config.yaml
num_hidden_layers: 16
hidden_size: 320
num_attention_heads: 5
num_key_value_heads: 5
head_dim: 64
intermediate_size: 640
vocab_size: 4096
hidden_act: "swiglu"
norm: "rmsnorm"
norm_place: "pre"
norm_eps: 1e-06
positions: "rope"
rope_theta: 98800.0
rope_fraction: 1.0
qk_norm: false
attn_scale: 0.125
bias: "none"
tie_word_embeddings: false
parallel_block: false
init: "uniform"
init_std_qkv: 0.0154
init_std_o: 0.0
init_std_up: 0.0154
init_std_down: 0.0
optimizer: "soap_variant"
learning_rate: 0.00385
beta1: 0.95
beta2: 0.99
weight_decay: 0.22
lr_head: 0.00916
max_grad_norm: 1.0
warmup_steps: 200
schedule: "wsd"
decay_fraction: 0.853
decay_shape: "linear"
final_lr_fraction: 0.1
batch_tokens: 262144
max_seq_len: 256
doc_mask: true
train_tokens: 480100000
max_steps: 1832
dataset: "wikipedia_en"
Each number is 128 + 32 x the weight over its row's rms, rounded and kept within 0 to 255. Layers, rows and columns count from 0. Numbers have three digits each. The size before them is the row's rms in percent of the matrix's.

# layer 7 attention output, 320x320, rms 0.0548, rows 0-87, columns 0-159
096:194175090109096069115138095107144125110103133133089145161133131114157156083106118145165135187103170111137132188153102147120129094157163131123159125060119128157093110174054125155115095114159085109159119087085111083149107129106083153189088167124087096112185152167125104135216082092132150094160098107112204135163139165154099130152071158155115196170141127106106102076114101138134109123103163112106129194177192145062149111102099146139104134109141142170089139158110159138128131132171113
096:153179140122150088080137075158099109157113066124092095114110123184081099154103117141111165157157087102100109092091133111067175103160134112069106120169132138095171141104150128090122197127087119121149100140103113147110162087134109051155113158071118065145162113097138098129161135121164047116107146112107136114144098105128108149110082141146174124113101114134139149138060092146160161107046204142133130142129124113151071097111125122074107195089108136093130118133117079132142134144149116
097:134137069091161101142077114126093137178194193150147121132091113104145124167138132144224119159116125129118109061147153170121131117118131141165103112081105076102079099105114180070174107138129158057128135143138066183116147178115175122115131139105072165080096134101167159137114107079130153097155171146159101090099151120119138088055131159117120165116085145200174103121164167208151127107167120117177124163125125134084096138136102116077121177131184133136084091097135126174135098099115134
105:103109136126123115053143080090135093178109143195114154046131170109081124112134181094132096154145128128146121147141044146149118186116110122097100096150087165181179072085132205127098076121139129095094141153138047138161124110125106121140111168055110138152135076128099129080129116156126117137138115135142105095118100155047198072109110122099099117087106091078143146157123095054123236186134147118102118142127121136149135094132157176106144131080162099099078110123181113193168167148119088
103:107090083056124097121138068226156124112146164124132127160171138111081120139153083156107071119061144113115143087098157154074196133101192120126163175084129131095111096138144192104123125144091133106119108110105110173175165155108145142139187079151213193108105167109143161128141127163121152144061050136104170114117120172129089130094116093143134054117148157118186135147105152125149115113177137115112118123184135082144092130073128115147138131142138159115149115110098065145178094106127123
098:124107147069179102161140086077125178144088137163081107134118147105116170127136083080097070079110104106145214092086178142136107082148110147057143209137200136171164114097067130111121144116150151067110112107134192111148117144095153130119180087111218137062137133122146138159169093143147169135093181128105125134133077118118179150119161106109098106105082087131122041105143150130115147209086148125132059166142170122120094117110134134122133132150118134134100163120125174160154135141178161
092:138099189132145175106143169179063142064125129074076103187126151097150144086137112126112143129135151131159137125142152120115137075110127108129115124183099100121133119133080092163129097077102098156153151161135092103189117099135169073145126055082088128131174129128183126096165116154136163101117102100109123148136087133076195135147094133125009096136131136109170136108112132116148219159174112143134177092149109125100178191115106110147118150075127143125105147188125126113114136103131211
093:147127190128143121162098162102109087099152134153088158142096138170152165141187128164113144130136102158086120110170156152153113108169101170170152125125093127150157121165078136139167077117089092131171116120130104150118163113175139102093146093181148086162096131215209143144019139176117142141101100116102126115167146115163094133111156184148153095148111101075103159141164148087127126163133142131135139074163174126157093068064076123176117131153125184068090144177128151157149180076106135
099:145153144133141113121159125127129095110145131080141176144147105129122101136186107124151176179086136115175194094124196143178126110165080107115146142158134158097085096113164119103129149134161127156092140047095112167168107146115218122151159153102120133143065167125079150122146146201146115101073168150157103082086085109100107114112092062140143148156104084137139106126122141155131130128191107149144096101170192143116173168171141116089099147168162101128145114086086128138117128138110103
097:131112204134117124135099221100105161119131166121145151105119151109082144139120113145080101087120106184165110111120092146103164212083128168124183102100178161118097130144169137103132135114112148129138069143136105098147108152133103126172193132136156205094158157111097129152136095098080075174122147165121091134136071156109173082129089137136118151100133100100135071118080152166070149067162184126131110099115069115093034097138100080158123073197105075152155138162095177125152128108136154
104:084170064134154073140128176087152121136124158149135133111147099117108154171152127127085133147119091141106076074146048148144176132086139153113140123125097100142146135139069129157165095130151111124117156131127122181180145146134176162124094182140120125119113112094129113133107163140119082118111124122107114112103096121135111078134136173099166103189181149102155085125171148149119086155122141105132090132221168125154155086064127107117176113081180092063089124065169105124224182127123132
100:121150123172127125133100078126160104146110160191137106092072110123139157115121083079093121164100152082163162137114114132089193107091092155176102113162086116147144108135106071118120118080153129126106218145142114099110149137135147155220131103136123068119163153159137133144127173108183136133106175125145148111100127085136165121122155147102107138168088100140134111129137152133138105132165112111120220153132121120076155114092163089100116090141105129094156142095160138107132144124163155
094:181137153106120117166087118142153101169151153099097112145066172101131089113131141080114183108088141100126154073136175124095064133141145060139124120127055124124090146129165062113199125144137147111090067150076164142142141158153085135131062118094114143098109113093140111077134093172109152134142123088123102074086145097165172134141155144146110158118102135160122166154128110165052179133114113075101143105125112124094186120178127102081148134118109049158058120113149110136114134126144156
099:090125094092151084095125131109114126164145073141107082141115108084160087087162138129102084099086113088124204117142088131109185064086173131126124144131120153178190179159084109120150140100167080102120128114143092116153133105089112126127043132097120104140119091141088069148088136139105127175170174139075150141166153127153133144166119107170090119083115195157135104116137131198186195096093122123144174157112104105151167133121099111121154151125123139110084117101179122176173141077112092
090:130172100150109133153149094102078089041113151087096068120193244133158087137056090127124180158094125116132156102141145115130112094175136140142151096143105148058099124111173103075081100125151113132155119159122140148164145136133117113097092084164117103094179153097151075101109166153116109080098130169136119130157144082117106157138143092161128096198089150139165062124073175130109100153061135110125162100165082106104124128164151172138095148093080118120156164113206106128149073120101134
102:144157114119175111129081090140121118103143106079159139125105166148170073111065106121118083168126106118098082139102167126162113113068097133192170161092102077122124107145120113144129140114135144126128128206142153066068119135151096147102166160187133153152099175099130145156097128154106185162092142095158099158106127156162088126097161129141140113129132119196167172170115144128173092104192175157108132134130082143094087092139146099132155118102116136144182163088119115132100154137112097
101:105162123119082123124131125151069158156107123192150139185123096113187193115194119131144140107157167136172126081133131116152160140144151109162220101161147145113096175152129068139130115167109157113146075108091090148102146046069122112157108132101192157105138153142148163144155148070170157127143099144089139107137161132092152080123154170119200120100069111076130108081113146080137124158122178116128112188099140114141247133076118102154158081159129147171155180094101174119094141063142095
099:167157155143154087120141181108156158104125122109164164202158106113086186193165129080148151138070150144134083092124137166145105123085109132108150093133180132204148117118146123088101189174091096111093156152137093098129148126116134150129064174135110188147161166069103148119118136154113123121114101087057105062180125128156152145105076089139094129114181129163117124122118132182114170134136128130161132104091137097103088157068113165148150097151106106117088107123160114145149122059049098
109:170136190089101122128153149144104167135121099133080159137181090181153123072127111180147100151137129170102120114126179165162139141143151073190120089122122196191069160111138121106135146075098115190127113118131062241131108108175151175147187163128126134117127146097140106099144176148153133136141123138070147116192113134077098127185110117119113164081100087174069159174104107093073153068133093093141065102106198185170133162136102140143118120148125196112136127145095161128108095084159169
106:198157170097093159143116124143140137096106094107100130149142149090141132124111106091064142101068115120094144148200129143128097158117101130073118097079163147149154132157082092084160090151155082136121124159129093126136090159095185135129131116163145148142122134130151070174132102116143152103136171096073101132064114127198179136113128165127096175109132130148096130078106121108118052097149147155127157148168152133149131119131113098137157132165109139101120106176170172119152136085118095
097:067115157150110056133089075107112125121131077085146146101155054121125125112171150136154112165161138069099142171112189119167145161094179150150134108086132115079195117143123175111166151139128118096101144193095130106121087127119114133134142134097137147095171141163129121161160152148113139148065129163128111141187100124108118129113113125159164145076129154196104146140130135167199121082112111127065122130124133119070131049163131199167127116115128167083196059135097149153079129166118104
106:173115131133109168148146120107147158111117123116094113104191124123102133100126142108163122130089091074142135068070181147110070143097076113116177093063134180123182150175165099107126153119128159144129100131127145143106173063124117128156081128090180210089200178107135138126108173144145156194168129138075091162163100111061092045111159087105100144122150111136069136177117112179120144132119136162077107137093110101118082110083118161166124100136171090127117149083099168148158099101157112
097:116160115093094164113103033152118115112135131119084098145064137102143088109170086121135155093082112136132158117093105068151138138137101107122171128180135110098191114151123190106168059160102115112131105110139133065088112112182136150163142101063224167140127163162167131133141127092149140125143094119136181119082169092157181171112160063127165151136119145105132127129125133153119112091134134107121130180109135081078122066129157137179226107106158168153129120133093112157147168135117109
102:190147152126125165151140122085141157146093094116121146135165136138128077194093158133154133130128085126139130071154104154102095157228242073066155095129123157166110135135198142053190142152105070135114041120116098122130057106093152002162125150101121174084119103089116083091125115107116124141109136128123114145164113099098133141160111118143160137135122105112116151122141178165116138058122163093145132131100148171144166175127098159156116156118112155144168143189137095202092075146078143
102:119061136107172108159129150134166026085158146164146166119071156166112085153105069093079135125171115118125127176166141143164111112195139118140125132153172107099079096076087135183093183097201132088151068108051182083079118145075103146106163143136134139156117118117091119175112097144135120081124122165102067146112112162152086168121073135139122139058192122138124161104147101052137105179165192149109121078142120107097136097173128120143118151078077120183152074190151129091106139144144150
102:149078167152109146109122161156079144164169080150129183177106117092152118130145126131106112177127128144141164137128161075066146150127081131136109121115104084117082102110102104101102125119082110133103149113149154157154107087139095133130125086133159134145121176123202133119102139097108124104138134168172147164080116164146148151133130136200122120147118158123141133129108097121172123133114174128097092127083107117124140172154110139165131153138137174123037186135160122135106160106085094
096:137103095100107177102139134098176102118134169109131135166108170146148116139118115108136093135070094114149106124092061117143186126157163115101117149101156077144111130098142118137016079113031142152132155200106145122164204141188152142195102121087107144142092117126107147093100132117114128074158152175120204181146116072084088149150111124130149109093158167095103104120175131169148135118187094125095134144113178082153148117095130120106098124125166161125174199081105119102100139163098126
101:092130098154134071060160153152115091167175112121143129109199104111107072114144084135146150128139127123141050138063160101132128134126166136125170126146116133176151126109154074164165129176123080155086114072138138104140134078153142140123091114103111154139110103054096122138128164187107113139085123079130118116126101089095136062135162167108168122126128169166164123087045168095071127141135100130162093161104151035060160129130165131126173077154147063145145133080136120124136149096155085
099:107132140106079118179091073101115167110121163158082110096065098067072158147133108076133111168145154073159136097187125154169168101102091141163134127162098135070162139104106208149172139127115116161094114136166111196115152146158125185094131105081178136135087109098147098181154114201158165156170087120176142129063155148150147097090155095134100107105095127112161159105129109102036122185178086115159159151079139138095138129171133107104136156153155054144118173093088148177169205132077107
097:130050124126108098069132113159093113137103085124151077093066132151174082146098193103121224140103130140102121205100102158120124144133116094115084135063131066109120131104148152123184149202127125116082148151166103119144075115130104112091111159118125111155144117114082147150097173153134136127167090090214107181151153096164146179081115101095124122081121076099119187163125099106100172141114085117132133075180113141113110157117144133103157094078153125148118122127137082126081161185114189
109:189159124107120173181147141126117154170140157156185142105168127174051114136135128117104083128101135149085142133163113105068209122151178176134055123069154083144133131103135119093090129168180121155126086116114080143116140081125044160141087092141112115193110108088092153076172071134108152116131132148119146122092129130142088107114108148134152112151086098127108139206133117178133109081089123065138116201101138189088115123114081138129147072120165139127127210103114109135123159139175104
107:157145114111158168087168127078111098169140122185140144127183132102172119124116141193220161074058176099154117083157148181082146110110070094140070110148120159093243123189118109112150122130106106117125094112126151144114074108096161128151122100136156102162135134133126149167142179131135154185116174021101099098120148082212188159073152175144087129168135141168114105147148129113116136135089165124108170133132147041138084136107115137163103155118137142147086131111133174093110195160092062
093:174084192108133168170100116109106132135103128111125121169086134084154121174126120112131150139087050143049148149122118165140098100078149165133145119155109069134150107057089196180119088181181126097148154108049127114149065155126166162107114114086095117056086134152123117162134114163135102122130144106114129162139131119153138126109128101133154086162124131093111129106151112096132126120090160121138128114114105165104123123111118116113157096110137087108072168115126122106148181159090206
097:088105138068090129076089112103112146119134117124145091115124092090179058185130131054176167129133102139131140170120135131122130147116108154114102137162133152137154140102117117173094104122102157121127127085101156060166054115134056106110131153139118155112111137090091095108163177079193130147175136132107117161088127162152109139118147147117127178113120151091118163133143085095097171109105120138161165141130087116132145092111111133142113117081104166088140130116133107093063165139125162
096:183167087095106120077086133080084054118087126070111141148126120122156119149114163091086135131107112189183114165122128078134101180161146102116138121127187162108114096175104113126088157114140201113125111162128094105131119074173142121126145123130171095173094108097129087149144087097113105116109106093141070118187086139115150134084117110135096119112094179107165120123125112165148163153172145126131122130141130113109112112157087132146153117124127140148064143134120195147101051098118141
096:139150117094110143166195125111106138097142127083157171079133102120151149142131069107122162093130155099194109112164136126118139091126134103123167119112117121112116115084098097135182095138148085178108085121120136177121070118184164097187153113099108098062036101143058115130120184130174144172113093155074079203141119120158161055167096159140097142174108084159134140129119161153067152094076085158157162136131189172119141132135096124147108136093108129143157104119120176156090119117135148
098:137170162120095177168153119121118208135154096081133095105104160119073147189090122129108081154147180156131155113099058042122134149153151107089089134109090134108143123116152137103179105128122140127153110167088095086167150157158103131148143112183145150116139146144165128124090074112114108188156122131102138172106080119099091179168166151155126131074093119148135106126123091052127170096181089118156110128152119153077098137107115173119142160143082126148120094146109110051129150100071106
091:122087134119127128142098158181160088098161141168153186152137099116086097154149139182116091122105104073162165127070148127148069115113168152117165094184147093117103106110187128105117084129087134149118115109130155056081133115101101156150100118148120075105090075180112096074155122115092131123141175038100123106088138153144147133142161073148153079149172119133153086126134116136113109107117172135112157189153154102141148122190103166097179116077102133153161083094099135078109162102094157
105:164147138150133209139132087152163152127104121146095131159143156100146197136082093139139142137049107201084170106188113091105198150162134111128086087135144177154195138168165129144143109131136126137198089117116134145144113087089147160128133063120213082131167138120107107128152136084149123135123136122108191149144146108143181098078186121064144158199070125146115136133141123152117075133142137126115119192161117082074120116090119123174174142095139172106134116126081087121118102135135164
098:192132082074146129117098134148151135140115132104102092119127145126058164050127159138120110175097156132069131141095104097101135111114147093103062082190094122070148179136108122105157085107160117130144147146105096189105148106215150122138144105109044114147122130122150171167147123161146121159162143101134163137172114078120123098159085104144117097080151128185099113062144104091095160144122092147106160161119136140202134147071076100180113110108107108085111140134110089156114148133138031
100:161148104164163118070091134192116121112121130094155118121168061100113149090071140152137100154155098169127140086115118147118129187103122115123113152146100178157128107174179095150116131130128131213133169227127125126099155112129088134128169163150106058130164150119138155114075058123134113125105077115144097142137117117115080125097135117137123150156144107144116126124118128199132147112143129101091154033144139136092140157132144140149079073105136169102150121141106124147133140136128140
098:106157113116138106126111086166113123126126093133107128132087094078116114116153151073157137087152102097117143129088115069098070150081113178109123158150123098164047165102109071127108135190142146126154120131143075157176142153143178128107091177130130158130079098128017121130121133170102150097081179133155125167091124113131164102120134129111084134109153108201106147124157134078148155130122126152165176124216122093144170134213119087201131119082140099160073124133128126136153179102053112
098:144081134151123131148123116142164100129132113063140087134143128143198158155095154146160162142093095132175148099131087116164151105177120139104125098104111138151144142089172151149132156079139153139169104148096149161149139141111080130141105158128151085144227132037020155096169192120085200139158175122151148124109104141127110092083134131059100126147113108148104104146175143195085118073070113087122108130123109162146108120139142105144114130139127164182113160115143149102102138109112176
095:171094119156160116138087078147124158107061125147067073166160062088093152154144097094126096129098139071135137155130177154149096089133091124148111133149112104150167156091099038140121046131099133096144159133166110135094152107121144186119137084112129138125138166153119088164107177129105175162177146117090143111108117128159086112137123127127065141116092120127114094131093131159082128119138134147133167099114132037049136109081078121113174180189150111141090136084145123054106143050107140
103:192175113138117110124121179115156126086177107131139139090090102149163177142139095131155145148161175136187064128120134130155106102146134082137109127116011141161105084157132157169167086140135103184156133109147079176095124148155139154133127152187107029152128177130150081097134170101143229174150174124132105138125161129120122151143139126094165100143146125124138141148147155112105062157158121140152174065102124082163136105097163124175164136098176140075136098113123091132090083160160159
102:119100172147111121115117125096092147031092151120068160159106126148085138098165107151159115116116085129178161107102161141125091121151125084122119088146111107127088125146145140095165115131114110089130164143142101121161121115193101156131171150149150130126146120175164113118115100154213151117167104101108124129109137154075109027121173172097159115139169085131157102151129123122090122154125135150066144081093202053143114123077175102122106115107102073080138109126054143074143155118138127
090:125124074154090147097137146107114084155097162166138119109087186164122074139124106156105119159140093136053155131098100065110118095163223120122154152118160148148065121182172141131090128091069125173119093132116134090155138082162113151119100174131133124156152141106153078155187125120133152086138164099095165066108147093095120138135151146126158117164099149006140129179154121125119087145157073154134138092124074107172154083099165105110124087109112090195164115124110124122093130122138151
107:113115096138197094173155100168092167132173122114093112134092123126172150170112123138107201139142103164149129125155107159091095101144058193188137146178138105105162160123105094172145182165111156092132086124117164146165107132169135109169155068141110111183099107089128122138110152113168126113105164167113104175138137112152077169155159171162141130207144083109097105132109100098050067046162131154132098126115146180090085156111120111149081105160155147142215153109065113134120100148112133
091:110118146156145081131112137176117157133127122160085138119115126087130086156142142145125151094095071163206109112146136101139121152122117075142117117161174178076158157117101144127056128196094149056168130187125073105149089145126126144160136072111145156156144115105144124147176135114120090064142121085129068127120121094148124100152155110130103147131143129153148098157111140135083119126127122151146089129123131125109104120071173142205067157156090104222104102156143149083182081091078163
104:171140124096134130159170090132180133147145139139123183115196133171137132092064063128127079122103177135055195139099158090128150132083167137175142136102172134161101099144071094139132104115148103134154109087154157197140175138126090157134118066105107100103120123093162100118102148167144125141107148134138168113129112077171097125068144109160132071138111137155151134172115124158141096147128084113158087077164123109125106168097157125172127052087160075144137084150106145093097160104158089
100:164094120109143130180086135097121160159126121070134121146094128079113138164139119147118117125098123061123051112135128082160138124095145098082141128145124186166173134132152157113135113093078132096129097108143125083086080122130126118124118117181158095093132128122121058163142178158099112139130150105136185141134068175102146185146120107140118089160126177125148119148137173172144145073157113128028137140129138154151095094161168138114208121150096133099120232108164161141140162054114126
094:112097111137152148220167115090093089138124128167076139089127107191145107103102127151077187127124103134178177096157112129121132137164139107115059111095167096141143079066161099160123156157110150145113183085092127130120113078073114139093103109141148166110133131123100127097131170144158072084144126154150172182091168084119167166160201129083142130084154137158133163129143125064129116112129139151151135084138140111172096063111122171129160085139132214147170138106128062105094120205131141
100:076131109145124127087154097167113165123151124109063108103167101180135155108143102131200116140120130130128132118147146127115087144162129153087125107120123127109113167123078108123116148125136129151108134129123149112129122166116125079158146157169132116121167093159157159106101123134176096088090161137096168136103159092103153112081091179111167143124103097115136123126133107153145103124117097126141156113134111167151159146176218154187085106085141124128152113112133116128132127132167132
103:081175097170085145114120074190141179110106151107155134153102122131149029147106170097135145160089047096126136104153213131174061125138111145087195145075172164154113189145103073057139150139112128056084106116188127077133093073129115098150135168135131147115082178131147127116109131162139112135122129171166170119170131143144157096110154138164149104143110128159176128151136137162130120122101104146095084199089099169117154133145187130106109143187157122157117156053191146096174114078163119
112:101115105111104111086178083145105155113147137151106097115129150151127124121142169121175140156167127102083131120073071138066127072132133116122092069159146141163148152092178131117152192085171156182097148148189135138132118102140133136152057166136134189106131090099102057106120157104128147150122151165152129154181139077019123095092104097139109158106149131128089114096134151110159114097139149128143165133085054188162127113171118146120146186124133054142155118154146067120067163146105126
099:138109143069143112131116047070142092212136140074105151136109158130150118114096124149139142128170095141143102143098138107144092132102124162086170087173128115095117119104119161166168168145133206125112098125083123128099130193094115144142114102096179111065057057134151130137114132123130140170175152176088118159152124099139145148102181112135164140120139156089194096119132129075170082117163214104139173142147087143090198146144175132174181159139116099151184099110133114186147075080131139
100:156158071106168123142116112117010090177102093141110186120158134126101120151102158141161110140101139136099172114199155105141088150059131155104121205083146152135161118095099196129144118207159090128196132153201111111083181174121151146099077095145126079086132147190220169180113156123097153081154099114086095105133162047173107152138114133139056110168110108116121147111204039167138116125096083189116154129150125146091080120140090123076088088096113131120083074147104146145137129139120133
101:139138156142129164201134121085117104075172105127150128126109125107113135087127110163178127113109200106125145074115120121153121099141206153098117130166200140117133118146118180099173101152142198111132157146110158169117098091099130164098147174117156143118095131124103192113169108160163192176107147149132111165168129121119108160082148183108151094157146130142093083152203168156147138136103131105170078067096148118121120130163097083143117152162141106118122113148111210131124134176140101
104:166125106134175139085188130188091090144142183072146149121153052124112080073085084117152118056177165098099191122120197138093105145089111127241143178129187105124130155095162198141190148163177164137110140124094170133103124173146163158119137121138116142156120100100174164138106139156166127153107167105150129149116144130148093097127148112100080120145116090176078118160120128129183156112060154117182132098138112152168083131165158096070121120111162133141111116177112130096108160133185105
102:126127163140153145190160156160131091152106171139055123161105127140100116076111116127080134098099123127087114118095149146122079120081158177088121175143148117205093093073064170134096119160103156155094107159144147111170151152162133204118129137145134132170102126134117084072178138184156067094068111079175100131110052169131136168124103131154084135129114093090091173132136064110161119091155146175148165085224138120164159091148099166099094132066099145190118135167110142077165148162153124
096:148129108073162111140137136134153112150132123099144155179129113079159135166195133128066115115095151140115157131125103125145125118135132103124117143122110123158108143094083147183073154154117097151167106148119086145164131107107143152166070129083109165137103106118135193137182099147149154072159181104105133105162193110129069093102168103139102130125136069116090113116154139140088140175121092132152086194102136142103194112092115098120131117131149130113151211106133134137153141081156117
096:132150138191116125107198136180062130158137169112119137139108149125096072135079113106176176145174116134113101131110101151081108094066136113147073164125131120155175104171199174155114145090147135117083149133143117126162162114120119151103087119060092142127183149105151090133156164154132142130134138172171131057120155137119163138106143068150101103159116132130129127121094102121104103104056137165169106110144124177121120117127144136121139128143198111145151141125147098146139138077112132
094:169147081169081183167122146097125188168161130136103105094140122083160111072113071129165079131089123086129129148081157112115133137138138089135109136135178121112107134122145152123090082148156155095124075143103080148155127069132120154134164176138122168143167120094082109116161114140157124080085084104153185137078133106096154167109099087116228097148061091143105115102107068112087144138168095153155187183133109113125178162203101111125131139131082118141095187101118162128127164114222102
101:175080118137131136090127114125118168104072160146156125151116123114135150158105134115165115108157131159114141137183189139122103128127094170139111146140143097143160163090065122170099128136125126098098113082124094116175072121124100093147162128181101158137136088176161110148085127095174104126068209089093139126091119092195131072131126138139083091166153130126118110121162123133202130172117196152156138097141157122159105110145135079137077029122147114167095122136066110060089176124135146
100:206178149120054179100158057161132154159118111103094156159115134120103128164112106113076116133114103139083072114115108123145065121091149126078128175109097163090126159134153085094101083126121164146120132138159105149123062108117132129106159078148129079196157120108115090128085131148045097100113119113081168128080088110117152120142119129151134108125137155173068147093161106125110188105086147156178173155081160166073139099134059098172172141137106141178159218128142159132107188132091181
108:065104155161133057151119175137131111143146067111206185139180137152119151108124115153114072164194121178158127110109103190152134185191115160123134140082107071165110143082105098088124153139141104113145154108098109059138126090133075130135168168104079042136175131106082200133075108136110157140103057138160121090158129147089064086091093173040088067082153072180138119120141118149147100072059109175110121182182133163166144121134117150123101130115121139080056158189131117183168165166125085
103:144110120115099101112137082144100162194098124134151112145044111130153114130087110175079123129180064090173071183071092012176095110156132153154133122141106147108112114101166164140113104127142166081181107124138085136121134087177140098187122166126192125137168181118106097093097080051101097144200134168151093106120134102132170090107164150076156152108103209146109137143146127122135127150119081138107131136123166110138157114131146095148172097185107121162145126163086127094109110097148108
096:103110121190119154110105127123134132085136146189101159137124103125184088131121188101110147135203095090196132200162132173150166139090102121118106131106088126088152196139071112123110152088085136072142099182086110150073093152121113116165108108198145093133084130195100159142164148140163140141199128112127134109119191143090133187078128176124124119174176129119146132131153115104149081166164148150113127113147106113142122100085105179143097134089132132171134144168145062116150096122125157
099:137152048151119181163120146187099149115156145097143103135151075119151083134107140120144162097161084070160162146169140119162130144211147114119176140045124156115099122139160089127122094103114122144127114095120156088085121157106140111092141149095072132128107114152175120156129140120136156082115155092158157068122148109110147162110132134166123157162122109118137169129142102172132109166210169135109146137144182181115108165151190113085136157112212146147155073105073158144070101128111162
090:118109138081133210108179125116182155133137107124122139096119182086121115138118173104157131177127096149106110157166133158127162173082106130074082089098117063117106190087156115132140159131191151166132148136155101154100116114091116167122191128111072158125122101120164104167120135071144143110084136121129156134128158135080128175177130157123123151113101106156144120078131193162108138170061113138142105127194144158158126113111087118142155099117087116161168125168129170134092162107213134
098:166122108118135092113076056165177103151113104153147131129121091114109137107085105150121102163109122166157118096145084114140129149117151111073175185069093154104107151149114179102190105109174120133147180115137055101100090110125153067121152146148192082112125180166138139152160202144116172139091164183127156125199167145104131154195140128167092110120070161147135134114177142168107197149086103181166105154148090155161193093146137074129095159110088146152123117136110094083136133193083145
101:101076128144149134105090190113070167072161147139156122104140109110114122161144105185086122118114106137182144144157135147098100073148123176083161158101112060118091108127134108157094145071125197150165147136079178102125111118127138120198101124170144118127124080139119119123121111151129148100113122113154130079104160127096176158163121092151090094214087123090172146073073167087122186107088155075166142139171136158145118157070082113086128125132109117134172146113045111086080113145116094
102:182172112118129142141159155100135122147124139046157187099153091080121135154160100101090066102148133050070107078149068195139157148134117112156165107139146141103139116082110180117110151134143124198141088193133137179139131131068175171141097111141125206140087114058143141170147131150119182125118045144089100148142107090138129099134150117132089122130113132072151129130157170157124104078126149131147142061105075102111114212125159163091177142140117134116121115150149122187162143127100111
109:088136116098100134151123080108122107087127138136070113153167150133163130102133143103107152098066102115112097164131116148143149128153125115139139092149181121159125127120140114142094126139118108083096133119076128113136107127095130113156158190175158095126164148089140091103103163110159097130098192138158162102128172115108065137150159084108068131052156084145144124198161093122134093115109124112115030178144070176175162079068104103121085156148073139124131128074208116153176106127177096
092:148104146113112138093127114091176131158141189096130130143124145122101115113140164113116186101148132110121101150113112162061133091138166137119135144111118108162130180117150153143089145095069087152111158178151156088147167067154161104092120155136142160115168083105145155059221158142149096132108142122193127105183126156129179104161141109144102120121136138077129159173139100075143192106128095124149129089152065170101142132152146141086115097156114165165138137064147136182134186162068114
097:174101090182131130157058091085129146166135147143127073131147106133166169069126133147139047139177065128118182124128124160135149126161132165131138120141139207152075146132189138069162117167117127070131088122227191145132110134168120114126132099085147130093162120073149107136132148158101129165115093145095138120162127059172132076167109150145141126127107183113133118150159068161119069185115126099105077152124170135112125117104133090102126125148153154131101148106083173187149130128103123
096:176178138131103144105150179090133083088119140176128119178118126095149127062083119132134118142166182183133142084132125135138085066081073127153130085146121105156148148130112140175137147176073065142152138117188118167173103132176221187123152144108116139095150149130210132159091172117169077159152119102126136165066164104163124116102152111125159121092083197167141135091169111153155122100153140134120070128094122075171162079097105133108136124129111091150132131108063133184183096119110147
098:072116181177155156118126151171106111117111170138135104168163126156100098126139166146148118084156095106136148155155155174112119104165147181172173140121174082141124168128079138121124137087110137077136093121116155140107146110181022150088095131076118118178150100170128102100125120121092139104080059171044100138118118144125064142120081147141116101167125093092085103100088096143149099181104150165051139135090161104107031123123152114172121142056139105103051124175156131123109141166160173
095:122156085161121119098127161157125207135062110072115078150184194127128137126121103145136121085116060185119186150143103147095143173057125159168144112132102133126141144112137155115129157097112142098152152154093133115133107127113138153153140159139129155129179064075117092120095171165126145195092071102145147112136129164097166121139146126146150130161111131148085129142051111179119125180114162113129139151105055097158115131133186128088092111117202174183123091166110140107162133132160145
095:091140162132144083131114095133113109150116122161165131099175146114094130131092137110110085147118149138099177163148150109079128153146106113139132117124097144101131106157130077073173124119194153142104135177155169137171140067078139211148103086091151071066106145128110144158119117148062131121159114136147157138104121158109159186128124138100175157178088098105165121119039145150125110162117148084174109166103121159139192112134087111103136147100111172181130077142093171129195109119124091
105:109120135096165120139181152133121116148101136118162150144132145076135077145082154163133111133113067146097173142128208145147098172123098141132177126143199099115127145141104089081072131096176129065071129095070182110146177150136141140128104144144109100117107067175123122137116093131132093110085140146084122145145143133119117126140153172188133115123134094147139133160135092163114123108057134101152028129150147129105074097146088131089097111113188138131130098144158170126168151122132111
096:181113117141100134110172113111152171169101138130159131145124145161105094159121161155148058133128144147070159178130118115131122185101116117075099122183046183178095149117144143102117148086134135085116124098146180176122174156146127131141115133167132136169107141067121133060161081073110166203100120159082146164110119138105110151102148150177118134062088163208133114104146143121160119127154122178148042119138048141145082132158158098123120100119128145122111121110153140143135125108130099
103:120175127135171090099118167169085123141101137106127140163076188141166124049147171141075126155119142092149083141107177075121115115153195092083086137087150134104188154182112128101135101140104105161106158117153100125122096137085139065128138105105126134133129104120125169117141148123079127142089144172138110188197098068082213162146101161131160159170086157162125146149088126117121149115074108119113134087094048118161165152144110097113117159128076116152130112169142101082151131165106134
103:140139136068053130149145087109186121146151146148146128099134087127125112100107104143127140142132148103090103140114105206144147123098135182106097137105104161093136134150149182115142115122091113079157124108125159187181113135111118096086093114111149104110103143132101184149085138148122106120108098051190148005123182089104095121128149096146105119091159131138153135122126152082118128130155126101141125096199115188171114136145166115184133112118142152097159154114133119174122137131131069
113:104141124129099115142126195108169119150146142121108154108095111152091153117131166090130036179104156151116079109139104144131101208142093162079169126125116121117074089139126082137157128102174097172135185124125128149118196128136164129136104169099119147140134194076189157182099110171146120117156135084105168150159078159099035111146157138099110078091121101071199123141173147108169094110179089147117038185115196147138135080052111157106134136077157159093125128160164137110155110113107051
113:166161098077091154083177121218100080058170144125073120151134085146157060177081162110054130141087107161185184110110155104116080137133101156120154143191128144147130165117095080150074159147114137116194109166104169103183144137144158086142148158105145129136071142151160124110159142103125124042123092148105136133099126124145145134151125062092051120092138126134114126153177107110161105093115087156149122160176114160062139088097134163166109143115127105161157117120054184118134112168165147
099:099097066163118081070106121091132159139133136152161160146174100127162132107138125112155161052114123131117059147147155130153132122155120156130027105162114097134156134088045108142101132113134072133135134129189144094150156132151104080129141127144104151156118086127185116099117149124092107155128147135170096129194154142113055139111140146053085144134133130150073128053148173133153116126126129165154087145159184151179104041120150105123151162122180217155180135167076151192136122133108119
093:135148140117145115145132144108162109067159120130116120124175119118155082153082104106088141082118147147191194111164125157064151144160093113151138097093173132128104131135126104089095098163104110075163120135096184090111153169094136052174185157168103109077118140101146142126137156150194157080125127115126138104152129154138105147090088113146039084148083126109169127110170108197131117129114132062133128148139031112152158122113077149147093136073118118109110142119094128050134121145113088